Part of a small language model's weights: 5 heads of 128, local attention windows.
Each number is 500 + 50 x the weight over its row's rms, rounded and kept within 0 to 999. Layers, rows and columns count from 0. Numbers have three digits each. The size before them is the row's rms in percent of the matrix's.

# k: layer 4 attention key, 640x640, rms 0.0422, rows 42-123, columns 160-239
# q: layer 4 attention query, 640x640, rms 0.0432, rows 43-123, columns 160-239
k42 090:439458536557460510419451468470448561556499553429511532623482525457416359578550516518464587602496493494512515592505488543538400435441570489485564526418488488452494469430596479502528500461546603456515500495507479543461528419494470474381467468
q43 090:461542539594508594494529509458385457429528546495439560491567426423510463493510452603503539507484495507483493474447502467597546550472449474528486447412505462480566480323472561530606401563569460549448534447548498423537540473431479468470551478
k43 086:533418447490602526432533536467497418438507539492524447521415545519525425511566515502534517454539502542529496439425468526459586524468544473550506534450466494478472465468550483586428553542511500449469461524563567590495493489427495417524525431
q44 090:462435468524571538585546471460475590503461520492520467543485601455447472370539513362539505492530449490495488518460531501425542484538521614431546456543485456426400456578551457486464494402510493467580388425510456538451547430522431476473499465
k44 085:491551412556457444446598506430548516542492561511602570465519515506505501494473431604483466423473482399474521490535564439540453456447594496507490553491470565562536539469520494521497449468483523582442599489458527446459497368573427516517608507
q45 098:491378413474427508484509511520537511555528520479446554549499522401507489443497460543472540460438584590339490548444422423524537528463490536512532558534598508474481580462503436456511486560546528510538530485574489497428466563487574524502477387
k45 091:505591584490493450469476540523502552491466494514622496480468513555412589498482384522382479461515625516553539460557563499616413556497544535537542548477457600507578481455446494432514561503505472529538531487579436471474485486465430502509553604
q46 092:505525395508437492449493458463495475482575562492479544501490584555505512502508483471408537577513499543506470563437477633549475554521546434587548523504496481534412553449506496588506477457518512397387524471443412585467516499543516456525449524
k46 089:425533516404500525512402451491520572429516504536452540502451498496538483429497478471411519599422427571397567504544540588544432484506427554480415501502496474458365469422535557455566440404484555501400593493503547462548556484510475443460515558
q47 093:572482451481539550566494441404388519529490585544468476569494447554554525534520499485494530481563545504487435532549537518491543524571476488481449504544469425509477551493508485548552616505622431478586439568471472548514460466544571495544426433
k47 092:466484559549613524456610492570418403485429413453464456479443586548468432477536519504589483526506532457508457523436491464577567433425519397514626587526484547441475558457542469534511488520518480549480474472410549494562488535463432478464515557
q48 096:548514464418502446509440510468541495467514560403482453568517536448521590512495461567626445511506459538472576483395508532589523418493354404473485426497590462501439480478490654475517557480456419508504494477481502586452488652484621534575527479
k48 092:475527495525485585450480509659559522512461509456532468532504479474578509500526438502620589426543472456595550487438478545474526503492604428381507448521461451535412537519503506511445502495579555463489539517424494399467610439505513491470554492
q49 092:480556529450472546552498460587493429447450449443445399409506552484531452490553518539609431492477521512481548509437450514481482472505559474510448421459511494566522513470419513475467489486475406492518526483480501468512435493527447430489505409
k49 089:478491520458497493523435521488487431546481553406480442445508444568529558572513473487488534517470532558511494485563517504431527531486472501501516518429522488504457571490518527529568522530480449490574443451546491456528458545406511450436482483
q50 092:525555416442469527583509499498512448617401484530527467528535483481480473535470516579468527513513505431587589386527634532424488482464549609580454534473545421556492447532551463566518489505493533511550514555486424580406418514498524546469525522
k50 086:477398545549569394423504406528500620554491521503569515538461521547498574444498575540571466534537502450516500554430448456493514415543545432507578568533421506544541539448499550464393503522441577450594446433546450418453625427544527503481441489
q51 090:524509464592438551587525392371459493504524457519533486469601455512520608557575530509493544583496445591440477504525503502501571552525459544533430510525546479448566530519492490546571492519488476611378543523534451440536531609579513497508462559
k51 090:438517435569490545447560523551569541482380494477569393545548524535496393459497600480498522466407495514526497412460511541524478485486530464548561605523447477533495565454535451509555495355580541569418439462516556511516461537474537445476449487
q52 091:480441520532511477417503517463497584463544604567536421498429476509465566618543466366534454427460540565473507440444466540463467510586512539465438492560505523454529490463595375511477465534505560445557485427438580502500439429509511502556480463
k52 087:424590517483590440538401514412442431482470579445467510410513477480416567598511527435482524553508492524548559551509576586535506582487549512466416566544465482491556439469514509567583515553526481445521479508498497492417461488463469439534407469
q53 094:481407507504532508495581462446488534556474543498507574464481545447572542551463535516443523548573542463484483598445597511482490424498508467491452612548556485573536541494391486373387571428443520479458511484456456607451453527561566534460540504
k53 089:495571594464547534542479511568463505480490471564563501512463508440509476469462472474476484547425516494496536462458453499502444509519555549528475446451457509470509466478474559456495500477417561473499478488502463406437509440581446472519480543
q54 097:515437440507448522461553449479487506490467511506457432560555567511542483418448530472465539488461522581458467477508426481516445443555437508527507522460505546547548478478529590458562477534510565496522461457530572440533486552566488471456490508
k54 094:494492436523523542525538508520539481531488465534426492507448460588464505467510402394482559562360495488497547559468543519505524520556563470404464476514502510415492506526555446536528572471522473496590472599593503513445459584547501522523500474
q55 100:568474457616543558400508500426475466524455381519594521528553534533529403512507461601501520493496406545489509442423443519518411518495514526432481511488414555450547474452519489546475474481480477443465483479441460450404502529500461417503484493
k55 090:496582528582511456548518538527512407394482497417443550470513511448526596417452476518520507450526546523492477533420650458453531499510544464470438477540442598516548482435483504497468557492470528564485463510497528525456461554504537497386536499
q56 092:486554487580536517511502451501422586544514500473586572504528487434420541460437430412526459578513469576506534528661434371484507519545516469484466503456539618575462461564533588345476498460458527454614504472446454558569463420488435528443405472
k56 089:462484575510552582497443474479494527587506537534454428504469400487567612567449436420434465491547554506457438544523491522396576521564456474606470406507523507434565502542567439513523477418406453503444481584458496504449451485601628477576457457
q57 094:524421374538536491438544446537592522567578490474520551480498515491472531571475505465504513490483512474582494438521492344512482495554529599546496505443509485568434543468563482496496454515587569497587500528494495542406425491636556533500498427
k57 090:499506485518564460574503584513505559495506524491485400517520431619542484563458469495541480479512523537393561471510411496473493457438508565402546485534532591471438512473493594452435517455421505540497466504470452445385546553568516507489453431
q58 096:609528420544547519479406511517550457483465501405496549518492423506486541529614543500505545396585494448523497495481532544489583486426515533435541497483422453412490454476506490502495466498579493531467468442479488387475485558446453550450545484
k58 088:517571566517500628479563542489499504561554500525472406391497525477551552512433521505488561540486440543432507532529429491516390484450514536516521550542657546525534489447534518505452576504565507496441492515405413483543557512418564550515573492
q59 095:577577464435458520529493565437424418513469507558474418497495568410521572552464496499499374457493536449429548434535422554497519522462446507589552466462555490567504472488448562585559537530518464601595482494524413387580481540441475452537484481
k59 090:541506551512522460469547449573532562659446611427456534467487500527543521534519627444403601465488570523438456495456471513524533481506562481439490601545574457555460489523524457497489534463567392464425553509453488511599480506515498481547475418
q60 090:530535503521545505420504507550504518456536523500552499477524510532469418426522555473516503567477494535486512523507396488484546550479599464500524434630462490547512505538487570528488432463582588443429520510586389412451546467424578493547617523
k60 088:554570515433446524503443541377478538558575466495595555449515508532486504485476580523584497416522557438542517596488561459498491483529468603582518434425502480484528477458480408502495509427578473451513488541517544540376489534507502496430433521
q61 094:557546517493468531584421423429487512480540488514498465442563460450474440534504480510560464425487415501441552556494418625480567496566609503411516511528490444579483515495521602504456457528500532607556475517573578562406475555560509453519503406
k61 091:435500491508449473538477445516496505514479504459404551601436450527494529445519427458491506482529515486510557530458533543522585403473626458523492536443464552496452491473416569447612415455531528495520529451495537511493535528547451487554582458
q62 088:573509545437526457534568467509540408445494443532585426607442491573472574465538443523550520554485482445553484494534493553483551463497581457509593472548387569519489502525460540550489549530552533487438479489482462377529486450534564549498455558
k62 084:455633447436515538409525498579442512495566534461412519517469496577426546508500518494501503444483516531515492555506545496382493521496479516512449496535416492569507410389504487491518520487530468446417483458503487457400432390381545503529420454
q63 094:470563513441540502550546449495492475513504500490514505553499484528518625472451531468451494579507572523399460521580504546442554536475518521596517523499429410415609525444558445491536523535480490568525520555490532493581520426487521464564500482
k63 091:592434482417491593490482533503471557506471619504444482464416460544544382512532530533499530591513476535554441522548489514563505438447473482477573507407412510478435550489598479441578536397555603440512458553461548525565484551480514543486543525
q64 093:546571537495494497430443515472574584521592560475528459483470443466458538485504505540435503457403526528442527548581508452422566538512505474450522489507470509495502528511591557493572534421482466486538540454522517514469498497496474484513549476
k64 086:513465563584485545557578562426457458409540476537483517530470578513590476588489529510362568552452520521457531457461452483506451429458538450525517593507490491517522512499467487438524529474456512583576501515429574536514305481534601519584535537
q65 096:405433602503405412456395541566534512487592462504380552550450551487493460487522535439440537442521475540472478534431466475489484559450525516574489581492500570560503550475533464529449452581379405430495503451379499522499441549418524526476463467
k65 095:474479521498532517589565490489448479489470438537490456487481525496555504512444509561463573519429398473536464388523526463545502437565404480483569529415525571521486431528499518526592559400476506568430435515504517560514520569540453467532458502
q66 096:498519528459493470556640485494507484479487512542484549476465468496495539460471416537492488517501498477521421466632506583531612486582609477468596588538448539486489529506428514520537457485504542409425465461420528385525462526554477518502602605
k66 094:507579499524529602493491492579523479438402479482482625562472549514552473540477522525557527541650565443563543407472463480577509538530543489539494510450495471405464452529500425475608570476528505533453508575497545550534494465539450476471443450
q67 096:571563483489497372473468478521470475428462522534568459535431557485533523376465468511569493484499585541509444495408433559401545452561532574493453579416553477487478519643531567566503597435521433460516497483492529475556507513557494543472559506
k67 092:552531523403501558409481509499578497543496452586544481519488429404494535522498432408545558418500471521410569468600474464476456434462511557536515489551536423590558504448525545498544535525556452473511487450467548494562428522441471474443558471
q68 094:530486571510474406456593513570440534558437583542466530454514516472535493448480504519503468493534393500503417457527568522509509492429524521465473478543546474585448510471533450589466553470517525550411496600547458497563505551563391384510515517
k68 090:594454454546488524534527469425518444475469507528479463540504425446517433559536594553507501571511534462505501614541458521487465584475438472507472487426468476468448498467389525492502483485519488546543486470516492504492616588543526511527467453
q69 090:484467572550575521511578484432440504604564558480540588448503568460539547514556538412511536498450563519479564423561392531493540383514522557468571594496492542543483519488569468570500537495548464466467539524500554592528553497645495572450486432
k69 091:541584421391484498454515546548502492450525433542509512552497445457513531524445444459504500472506483526488490590509538471401459536471479513523410459532480518525547379537512572497514430467560527464470531423583474527465476499456570449516505513
q70 095:528532499473462502576375506468548569501435520591512424514485467508483549514465442510428519502408497503582366487502450440565512475468541402537453561508466459519468482579559541527521463416484532513566416496517518514468539499537489520433513601
k70 093:540441539409501559434502425619541485535557549453552485547473545494515492533504544568544522496440402509542483511490507436510495435485468520476399490573532604409499475432450450569454457513453455507481451493422441400482484546559409491504489430
q71 088:500490496554393478521469517532522505493434549477438522416471527507516470405445507578588534485591505538444468442423499475473481542506452477451436505621407560490639478453483500539513374437410560497535485533486498441457493461385534507501403497
k71 084:402465445481468526554530535481504504459482562502487432544426554491579547516523570523434495517495541534542451609505597550421523450502455546432476494497591468532503459402517362511534591588539498463509531536554549431462457542465382488443513561
q72 096:418563529500420557458434491583530448351397478502437555465503483496519401542557466448526479470456434560482523498512457511419577435508497497424460514440549501498488437608484485549477478556480441516501489537606557533503521478483588501534394505
k72 097:542491430581441531444484481551531382516497403412550434455475599511445438581459513553484541470437466461548512522475563517520451534450530450540542465500529511481556556375396507510588524461477616456618436503379477560548563528472525509513537446
q73 090:493504465428449506583403457563468579481468452512535569489565436447540465592528503523457469532400512492426543513511541583424518483332490414668520533486596531500509415497484478426483569539519510426406477478526576411585454438458507508503486464
k73 085:470443549461501445451452521481541469499555499395424517512441487469600487587531492539532571414545534524588543469487375474512465489541514535436546541515553539512475495542512415493495466495530465523525541484607358525556407486518442529446470526
q74 093:501550428522454516516543560473477472459417489580448421446472575548630516632560497554577488404376489491457498521544486433469506491528528474472556567460500491619499440513569465472508577534567473480444429407470495474577539451502553509502490485
k74 091:578533509444592481502452559485594498479525481432466515533397521544439543429504437489539539569550533525430458518436457504442579472511450472483472506419527435514472475440374473579508453448452455523511506462547549593458452547524555496624504404
q75 094:424520470570472489476598563513512577511569526464516494528371516513451504612483588505467411599466528538484489476447535510527493451527531539525489539468572521470505523563539465443498485510444505454512562519496523529418512524541467530432551453
k75 089:456504489475537577525519410483473443444435542476527484623570514505485538424520523465498610517607505514544516570462407532488542461464600392504448475611414466501549461532449461477466520484448557474633494534537536485474514501530503509497515553
q76 093:543479481414503392451568501518475499516523507483574513607545559538480446509442471466439540441459473512408522447447477437440507446525587578458507503527506480493506498479489471579473425493495497445482452600534541460466538528570575473456435496
k76 096:438408515558508628506526491450539448481556442452530579440512438542530510444501462439456512560484433492450461473521513544568468496499518493506514443467488509386515427493539477410472567418512398450540589526511410572590493393416422443557599507
q77 094:571442416473504483487490481579465593499508540509561473532495470473515541545477460522488403489447507551443553577605502491481619381407503474467482518464504513522452501458436565473594369478386495467526573437605558507466407555561450494507558482
k77 090:522537542511652468445555524561479477412486522533571450502546477463509472630475526508567601561469468482605522517514418417564421477575530512438541549452500462466532542487439407491503554524539477537496576517479446514544536465507528498626458518
q78 091:503459505541550485517465504499489526625368498507505477432471544443515479533484553505506540478541531424546458470511442545570446546526464513457494574530474558503518633514492479481415474440437461494484540549528425565607488516537536422547483452
k78 087:466482385524551430533413483473459481531509434461438434485562516489443496414562474420487527540395508457401477454486446541561419423538556480503459498423560408447533550574441487414512507547441476539559489405535502494504457530408580564555458500
q79 095:474446590466556560449413576513521496471440554508442491535493573500592487512456516489560492429588598431563447475477542575511467455523529532502514554448453504529514447463478456595560436481488537516477581557477487520530512444515495471558479483
k79 090:564487527470482456493443476552427488522498557486553565522519382507524442458578621625482556530540401497466556496483532412557490489514457495481470577443515493506505544505495551442484376472493539483407503453436525468576487515489555531524491459
q80 095:429498473435586394435519417487551436478512549456470466524398552545503444505475520519445537583552585510511459587432497504493502396435461582510475619537527451511485431500510503562443466456483507520548450529635441516533575515422409449519433544
k80 089:535494486512512542571541505482536456545438452525581505459542522418474493447563437416437579483425458566488529499573553435510433560533409521475485421584393487494540488518509514528537514592459507427426580416539470494441479498596476494455511370
q81 097:579418494513533484555498507463453389544502463484522476513498457536588420500541449488477530458537394517537444486536477537422457488521522468510547497523521509458492494578515539521519501368421411359564595539532541468500439491465431492464547405
k81 093:517549479523490469583560483468412468488509480397546453452457538464463488440581556569512437450518554635548460608419501466512519504507520539436472398526521503452495462540561416471552426522543580467527424507471488481513417521451552481508456501
q82 096:521418411398483505491511455569506540498549443435509495512542509490514504479504503419553518481518555542450425537516494534489428511492468464514423398516569499525476479455484486592454497444467489439516494489460509464517506505508471537519464465
k82 085:453533509465524525478510430470561536544472483499376560455474539557540422460480513552428438525466478538534474520492564569526549474572543527559579441513479460534503475460538480478566505447469489478580491459473440464518478445553452508564456525
q83 100:505481470496555497391417424482514475527582628478616381528515522442498514479404528549496482464479447463509471470497575466550559456492388491414523539551462474523430527532556481481499452556489592516395595461467446494476519488489531516498428562
k83 092:558434470438473493581600497415537499553492512498596484500480518408532548438451433523476464422475504567485428449478407581450453546472580500448471436418574534453537422530539468512555508526477496503547513587540504493525549517564422470416526483
q84 094:420577553535483546516428356533524554439553549426532521551451395557479422491544474444489547485544565454499483578546455513484388532512527492431470498447512485513463528511436520543566532575520559446566488446588578549536446531510489548491514446
k84 091:482459516454518545442507479519499517496423556417478491543425527479474469572581527535485513457511459449528600578480547565529475488439488503541563488469471550460498500442470482534427456406421491523517515531523479440503454381563537537471388496
q85 095:553511597469573490458575437528466467500587545522442584484572540551469539506512509481505532565468533495491504554403555509496493505455482513462535463498536466612446526500507449456519536465517517558476545486521437513525543595507530599540504599
k85 088:460565536498474495473463524573460592440525508395513451554519433575542450577465453469598476497560414513547454504439435517458441500563490493468541416442545541399482528587521533580529435498451434502544506529463499518574534548553451410460554467
q86 101:435462485542557513453589445477486528528685470477560510495475520489473563448453477523403427464421521511581433576600486513469546473511555479548527417475466536502501548424492449487493457505570508444520471575442579565483484506569460431457440466
k86 095:573447564505587479593347565512451442542516499489442562459560488368459471496582451510490540554477512570448495573378432530575479459495541499504522470485432405553542517550503440418539587529439592509507505620469484444495564526523522492538461575
q87 096:507603456593499508468451435516461463560533397482438531547506459430422512523573422517507419470478548513464597529478490550532416455444525444492529507498555521578506601496489592462481462517600420531515482481431462517456437584527401618508514510
k87 093:528488560448514515521489478562503506532499535492566506455528568562554444441562435530582496408497506509438453424463531487452529481590390514440493521531502549517360505468574558419402583502398592429557560489623546413620483515516513481569507508
q88 093:470519453559490478409512469574519392485529527480402538485410554551449559521494507472500461520508555498485496487515460582563438527437472521547429557446575515643447539570490461508420535538469465441496482502445463459561529508576489569456496583
k88 087:499499524518483506503528486509513534558482515454483497437543528552533543535461459494534491448452448573442533509466480498531469495606449500502531553446456510451503507511533505502521483450411452553538521465429481492502484523430475530576529412
q89 093:557502458476525534468527539444535406526431442449441504473513472562502464512509531513563473468494460416564563492539500540436524456484614566414632542542564543543437484510563471486445520479527532455533439484486518505443497468491467530520513446
k89 090:547519517420470550480484400488507602519549404444477553488372530540549459550530585464408529468532545489514461561538550477563476549464389471536531571527586545441454507502498495491416434454517486573498562503506466460607512608461436576451449530
q90 090:512569462585480461524438517470505464475479462464548469493474518443441477553518536560501449460494433570401552541502402492478530486521533504472480509433459466389566539579458520498449443499579521458507535600461505460523437461589491473502466476
k90 087:458516438524525466574487526474491573534506501504419429517527464500606520493548440473473562511425476519515567619507443533535509499521464539441491486516445511529494363490455434495465544548519517615560497483509561489552399544485387539491564446
q91 095:464512532439446511573515587453570487523489461432514453548646459533504603433441538501537351519498514486487486547522504577549462441518570481464490538507521482512514446509498443573579539457513531530465462560504475562457568468430407527415459446
k91 091:399403563590404518516511533486524472426495421508517469541518478494500461532522511607537537485537551500437468505387445376474538562568485454552511539496493492522468501532551549444493528466482428496452481467521540553546544481469485505537570517
q92 091:416517616525494540582469550577536479500507501497503512507427523453484506400469566500425504566522588462479473491539469477572585500507590474456571551472504397497498488415461470530472427465485530537438464496528558603603505554539552543536547542
k92 091:489453507461502455453547465507488366426492532527552546570458478436565479556522527493541540564519472379567400472475513473554496454525530501560480507469510533453490536499563599491529484466443518443595436537357447450470452393572439525434429457
q93 089:484544435512488454483474509461471485542455566522513525481561530545551522465440461563533464489525496529416477479479632539441506401424479525558501463491594460519445444572548507548513438410494491491529436423519471488593524569548492467589469458
k93 090:491458513524498409444489474528601515505456488411514489478543406490519498555461505440539555491422559493583570603538461496431517491506538415332552558471488567501544489541374532478601522465430493477472518489456544432527431509518486545483543523
q94 092:472513515517511481425502449557395594533585494439459607434408517622559518532508474515397438494521528508516486461481464560535471504523505497509439447549522462522511506506469490508599597500447491434549551518528529400486412547575434499532533572
k94 090:473510549505593422445515459490539429494489597525447572604512474509542424471501571488515485576483516506463528556399446460509535465404503528402530481500602499558479544437528452514497506507608566557547517516570507499472529470464474553519533519
q95 087:513443500508520443503544432427465472438437457521414445450395530474543580452504559494513620519557558454515501489471513468412474475456535474480560529554504454565546506578449415436467550509423523459605522563469492433511476538581427549462576450
k95 084:447452482569484495531577513536561555608520564583455462529505457534530552465467464509490399477447544541429483512533574551513488580481519512539526480521591551541475478512439499460502514530506483630540552552465531440500453520447554438478435569
q96 094:512474504359487436421477482508544429433526410500470477512449497527463508528443497458471420550474438488518477557551462417569438468456545457537499551525485468435491610506502520514444493493485558428394562460488489394474563467639399466424472511
k96 089:504544455529544579553501486576418459572513481467377479538532546454546539493446432370483567471487436521568508460479566461455548571484535520455518434441480454481551509498544531468565510585531522553493553547531540513519506434519523591612489502
q97 091:399574465535480552515489476466489514481501483566546471532485604569500498447599525459544449587514458575480479481520510504565550491565442520486571497409478488516519475455498508471501597532409487552501504565468449498462550537496512523432530519
k97 084:382453509518460471482527468551525460479526473566474576554513420475494517518513569521487499496566477506462436511457427527555503434379550470505434477517495485464525529490535474487514561455543434572547462506552551422460504429467546521608527599
q98 095:515556502479447515446488524484526476414566440501487433497491473566522537480529508464528456481492520572455550412447570629415533549500479506554553549587488478502528468538431399510447559560451450563428380536433508504523443418421455463518494500
k98 088:482445520391577416502484456347472423531490457494506555451452378538469537401417558505459474506460547517542516548494489442539474520514476470445492497490489527555505458458528562531544483454494513467538653554571567435542497465521441444565528452
q99 098:507460476546513434388536638467516394550541493518514499535513490597540500537514529494519512506614536462506459546536619476531446489489559496488567523520587490518428574416418474529483409495563499473382505465540495499448487500510536439462464575
k99 092:429494508529508511423527556468470464564423517469529506508523538470503482486532521548469526489482455450569535402461500554565423497543513517504534544448486483463491523479553398577601428423494442470499487540477502534692456533482437545517502470
q100 089:477587498563454512579537598559489470527503507399512486519481491498390574388446541454504513558495544566479438562383505466518501452533519511450357491519452487506636478485523464626459490504464523545483523558562477538523492591473474433535541390
k100 090:488424549454521465475471624551551425501480421604415534496443528592524504394489520453485489458449422553490480442441518469426455480458440495547550438543453484504514562520514502464448431493398467481545555538441425521460459529524489489449528545
q101 093:453443497483496512418540471492507477585491525484544567530535560492481489438443459494397543422400423450558551499483477562419556539482551477424494545533447462445455489549458470523542424483482536458518489607490461542449450511524498415448484534
k101 085:530503471630405513549551560554445442557535505639459536458403432538471519625387513454404569531478511581450562504482478468569425499491488509503482567560560575442555467557496521454454488450477538444526471427385515460397539563480447521662510537
q102 094:469552553520465471464579568453549496473449472460473556539547419479444538513544560520510466480480507484470536498468611490439406509493534418585432501518446492558550560502513429536365529491558486510546527561441539519477445595450492500483532445
k102 089:503515556526532512577529478636425566507567557429508484490513505529485450555541396448548520517526530473500500455516482549561548493571499517565498403541523534560537402434469499525464514498583515465556470444542480475557496471421588615464429554
q103 093:433479497486500539415493550511520470510658388496568517468453501578433511435519586491439502542476549541444477504543520572518451500487574503429469466464560587491526493553531502504529453451478456505554527547423514557473497516534484445528448530
k103 090:491529469601439579564452456538493546459482549441637506484516571433452531530433566438527517532438476546527546518518479470573528575431512552480602539564424485508572482507543460377615438522543533407467475554490438496492562491436574504506473547
q104 090:511477434497484538546514465511518551532543513519471573395533491427563549557529560476533399557572438456515527472536550541449566505477522475503489522468477540521452504548528485521527470475445449372579478472565453540554552431507524586610478529
k104 087:517499414569525524500546537609540496549518541523506584536471494491527472421505467531495484552544448549411539536442491461511463479511473474429523543551479521526458449538489587523592576536503528564429501480519476493475394416495444477562422543
q105 097:526543454624482619493598501552541518506430548517482492525509535542427372563463523502575437554437515611464374485622455422536535527493447474437550468413539544407552462428540490569588509442418510441521556432437461419401508467516506485500416513
k105 090:526406501564609472472498529456541501549529420400440540513556520466491489548498595536420587421432443436517473514454534557538437456532455551490439557469393452567528457545592487421456494492494544407511576530486461531511567439421518516586512509
q106 097:491492491575523489420532461472517620549478549530566489426497480439480405423491435463512505507507476481545459558506558505502391497551492512591492598468533545462428445522502427480441573418435417552469575526466563476534465488444396502495471493
k106 091:388530460500482574479538396458452553498559507541540493536562466539467423507467467497518464599497478493514547460555543543605483469441480499455481452506509468460449545581594541498525490578581533442561546553545457569519549492502607568531552526
q107 092:463510550448521566507545501470564500445412616403481463384451498484457485481413516579445492424521568497506511530488510467533464580546362562494451483478438580429564496614509537513492506478460481488512454509545553554498480398481483410533488528
k107 089:479464533507542434450488541445439520516516372487400617538487535506443524566470576432506535431425439506626496552536539505524533468509591446534466388503479420527509418563526495494493421448622479501439581481514535534508540469523538446490489442
q108 099:439520552623466484576500378440539526536414503525519536537494491479458469493527567478486508588546468553490603531525564518469532479584489479430478456495510445492506549427428536532518491505424460437577467551535460506527517592472510460461487548
k108 090:499435407505503465469497401604672467377512509546512471496604524546509506566528425515536492466454506486504483354515465530468447497536549541538563521570518550595435607523529439558578472502489557424557448509459462552451470446474519514567588478
q109 091:464496482560533481504517398528432593448456543529586516534469525482510519474563503518530442596542472529488521545516530484528481533493461458563466526512470563423511528473561503340434516495504466470521666504486561557446569451508447522552494508
k109 086:476429544392541465561489565508537450477446494545552445488488535493583513505474461478491436429448542525504486501507441487414465495563508431428576525467432548534516449545487421559491562488502569548503471510499414546441575421479542567470516448
q110 095:526553526494561490596555463485505442579460510482448512511529503569496519400468468451430494642467549420556475520471532495515581471514496532507437568548435399483534494499458560429381535443551505568503534431554462474512545523433511570504467432
k110 087:501474488558531453516472527528566447483511515532544473562496430618472435439489468507420520522558532514540514475516582506536534555478492482530580487462515565477528489551570509526529492483401563511398514494440542432449454419468532481585479496
q111 097:557552506483492479435533483481581439504488477549513464593482549546576559542459458470521557558523479534518546458460538519523515522531470538632545507472436518467465405539574568501527478576529426511475505444592561466495465388626444432429501380
k111 087:433508447461586390470586577505493558400509582496528482516440502542462547570470552582490540498461490428402526507486465476477447481472518518451522421502553473493468568487489409495519500488506538492436469542555407490477474578365465526529443469
q112 094:436482489519535566418564523367515469502578606498508467583542460442502427463374539564458605524525545513510477530585543586572400388514452463433511532482596508517534633501424489443562559424529532433460565577483506431432441560424451505466553478
k112 089:485454549560447466551469488465455446485472424473495518520468477400562574465505540526494486560558638552569420504462455519574571532422428480445531524577454566424496483519609463439405567474538533545554437530473506449495455500487556533442508482
q113 094:530460503452529431496462511606552484480501480577593511456575507479452532402463519481525494582581522501509501535473509420496511497597400478420447542567517570492496462535524498563431439588448522485382533318431505455579489485544461535575433471
k113 088:538492449471386497444503549470425518507542411429539518542455516524559577567485602446508536408478571546491449418468505566449506490525469496510580484358508445441421507573565520496490520441473482638493472490577571469384559535441484433471424544
q114 097:459615468491455541450476539528563547496438627456508419503591459536529545493600391519443481451523506558476496403465461511528480482490551440460558496470579589407456488498488506471454541582493442506522548498419525475423420435474508498499427429
k114 093:466482562470510395509507346438482524531533383506507456505482466476492358500612523487577474533491618551507438438507451582492471513543453503431502502380477485604466500460444486535503477475473544478473603547587534567520474487533505463493608562
q115 095:560540437446534486501513422454485463455513504566511549524467474462488452518606456592465577458514456461516483493417534506509453477465490517502529482531561406522524551497535416573569486472510533518544478549551542451411541462507583497569537458
k115 087:435481542531511460446440495410525542523458523357480476591543505537574546507511507502538431546484443480449450506508510484518533445481511497494491482499474473517489513517538538469479439586527491455515474579392451456477510555475529394447478578
q116 096:505500500495509559440499498420492503487495476548473431417524529453519474547516494515593508539402441425483501482488463508515500461502566521502463548461612472508482467577528446567533425508498591415529511522525582537535614520494361461510498468
k116 092:550530496451504485426472602477568503462503517562440475562422504407549605441546415511535505407511483390454448526517497507446449446573511505539476429554455514422453531566494496543517494506547504490415422488425530564572522493501472490440569579
q117 097:451433550574549439445551464474447512487466540547510522489503477462474504470535417489555426560489424577489449482527430512521497405576529543621507516550522526521507513593526552409468434459455551427584450562463471570559481478402563563514482475
k117 094:452471531483481494537480411454534526513515495416600532476466492437496512588441639502442583533458487444554523458513505544548529530511560480493455593573534457477526579487485521537544591378506484560452455456533500545437503571422510504538473530
q118 096:528531504541502494537486436491524491508554528538344480479521481507495449517563438465454478504511512436605505614476373482477479535483555412522533508476548432519409452540403507533507414520484552581453497405530541392526552506439476485575480454
k118 093:483446545552545489435496417520487463479499553475469591627536608513508564451374455483501438556512468520405526497522519456531434407581525437510475498505490458463486506533532506536569503513474481509583486514403447480560523590493426385461457538
q119 094:493465433551506423498610530536496529543523543548556410514441468527440413489531568522488524533528487505502558488445536533589599434471485441475492465533413529536524436560480527483547550453477591559586464588510613446421533494481499470491447512
k119 084:530576498526487529575516475364426532548520430472552454479520462451467546546401519509514480514449541532479528577551441449419565493539449466428473541530558436565469396576482478389457553468493485518566540457485426397510469570477543517575503519
q120 090:537589568531514471479553522569586471510485482510570541579535452468477493502414552513486497452495525448554412478569418546469450458571556545508428443514509445548437542527563559451477578523451508551495471464479501534585449484506440588543482545
k120 088:533428526547440505498545520441459490489459481580475481501445557581525624476496554478450465519519582560400521579448556454425505455518433466514479564538510479477504617516405426579525526515601432565581463495487500476509493560450529491595539545
q121 094:480519512534460467474489567513538456515542545444569497403432449395438604553428497468541451565531557488510518581498463544552444548456526471475421533517511530524542468530499559464460558479520426469455490571506427539484585590510494460546492505
k121 090:479550450492442555531473525477462601444412478571488517505452481510529431515494430528548509443518456529511419491495552470476440426472596558538476554455689478454471431421497555463410527515488548511526452558449524532512522482449450532395483487
q122 094:519483568466471453568515502519538473451551540509488464526561567506486542521588523444541488447481541542591542543471448467430419562548578494529547502592400513407503569497445554481497584534433496441470459512466435566408507440489464488592458412
k122 092:560443518529431515470543467536464455598484605496496478731495343535534498459531557577392492520364512471492507544513451532535441459537527435523444495403475534447516499525500418518538453529480444486415508422551506480506483440536593550547507515
q123 093:483424372507576491554467536458459551485570469470502431407514593514551503554558487523513492521484493497533460552454459455546457517456527489570493506437595415496579441478620570507523461476507544502423531459564463503521554542567506495588545498
k123 087:591510543488476461436468488572502542435539548513475588531549466587513548483430485502450569550547487446551460512464493481392511530459389519569462581541548574461430470448513503579457543489486508567535551432462445521512540543453562443441445472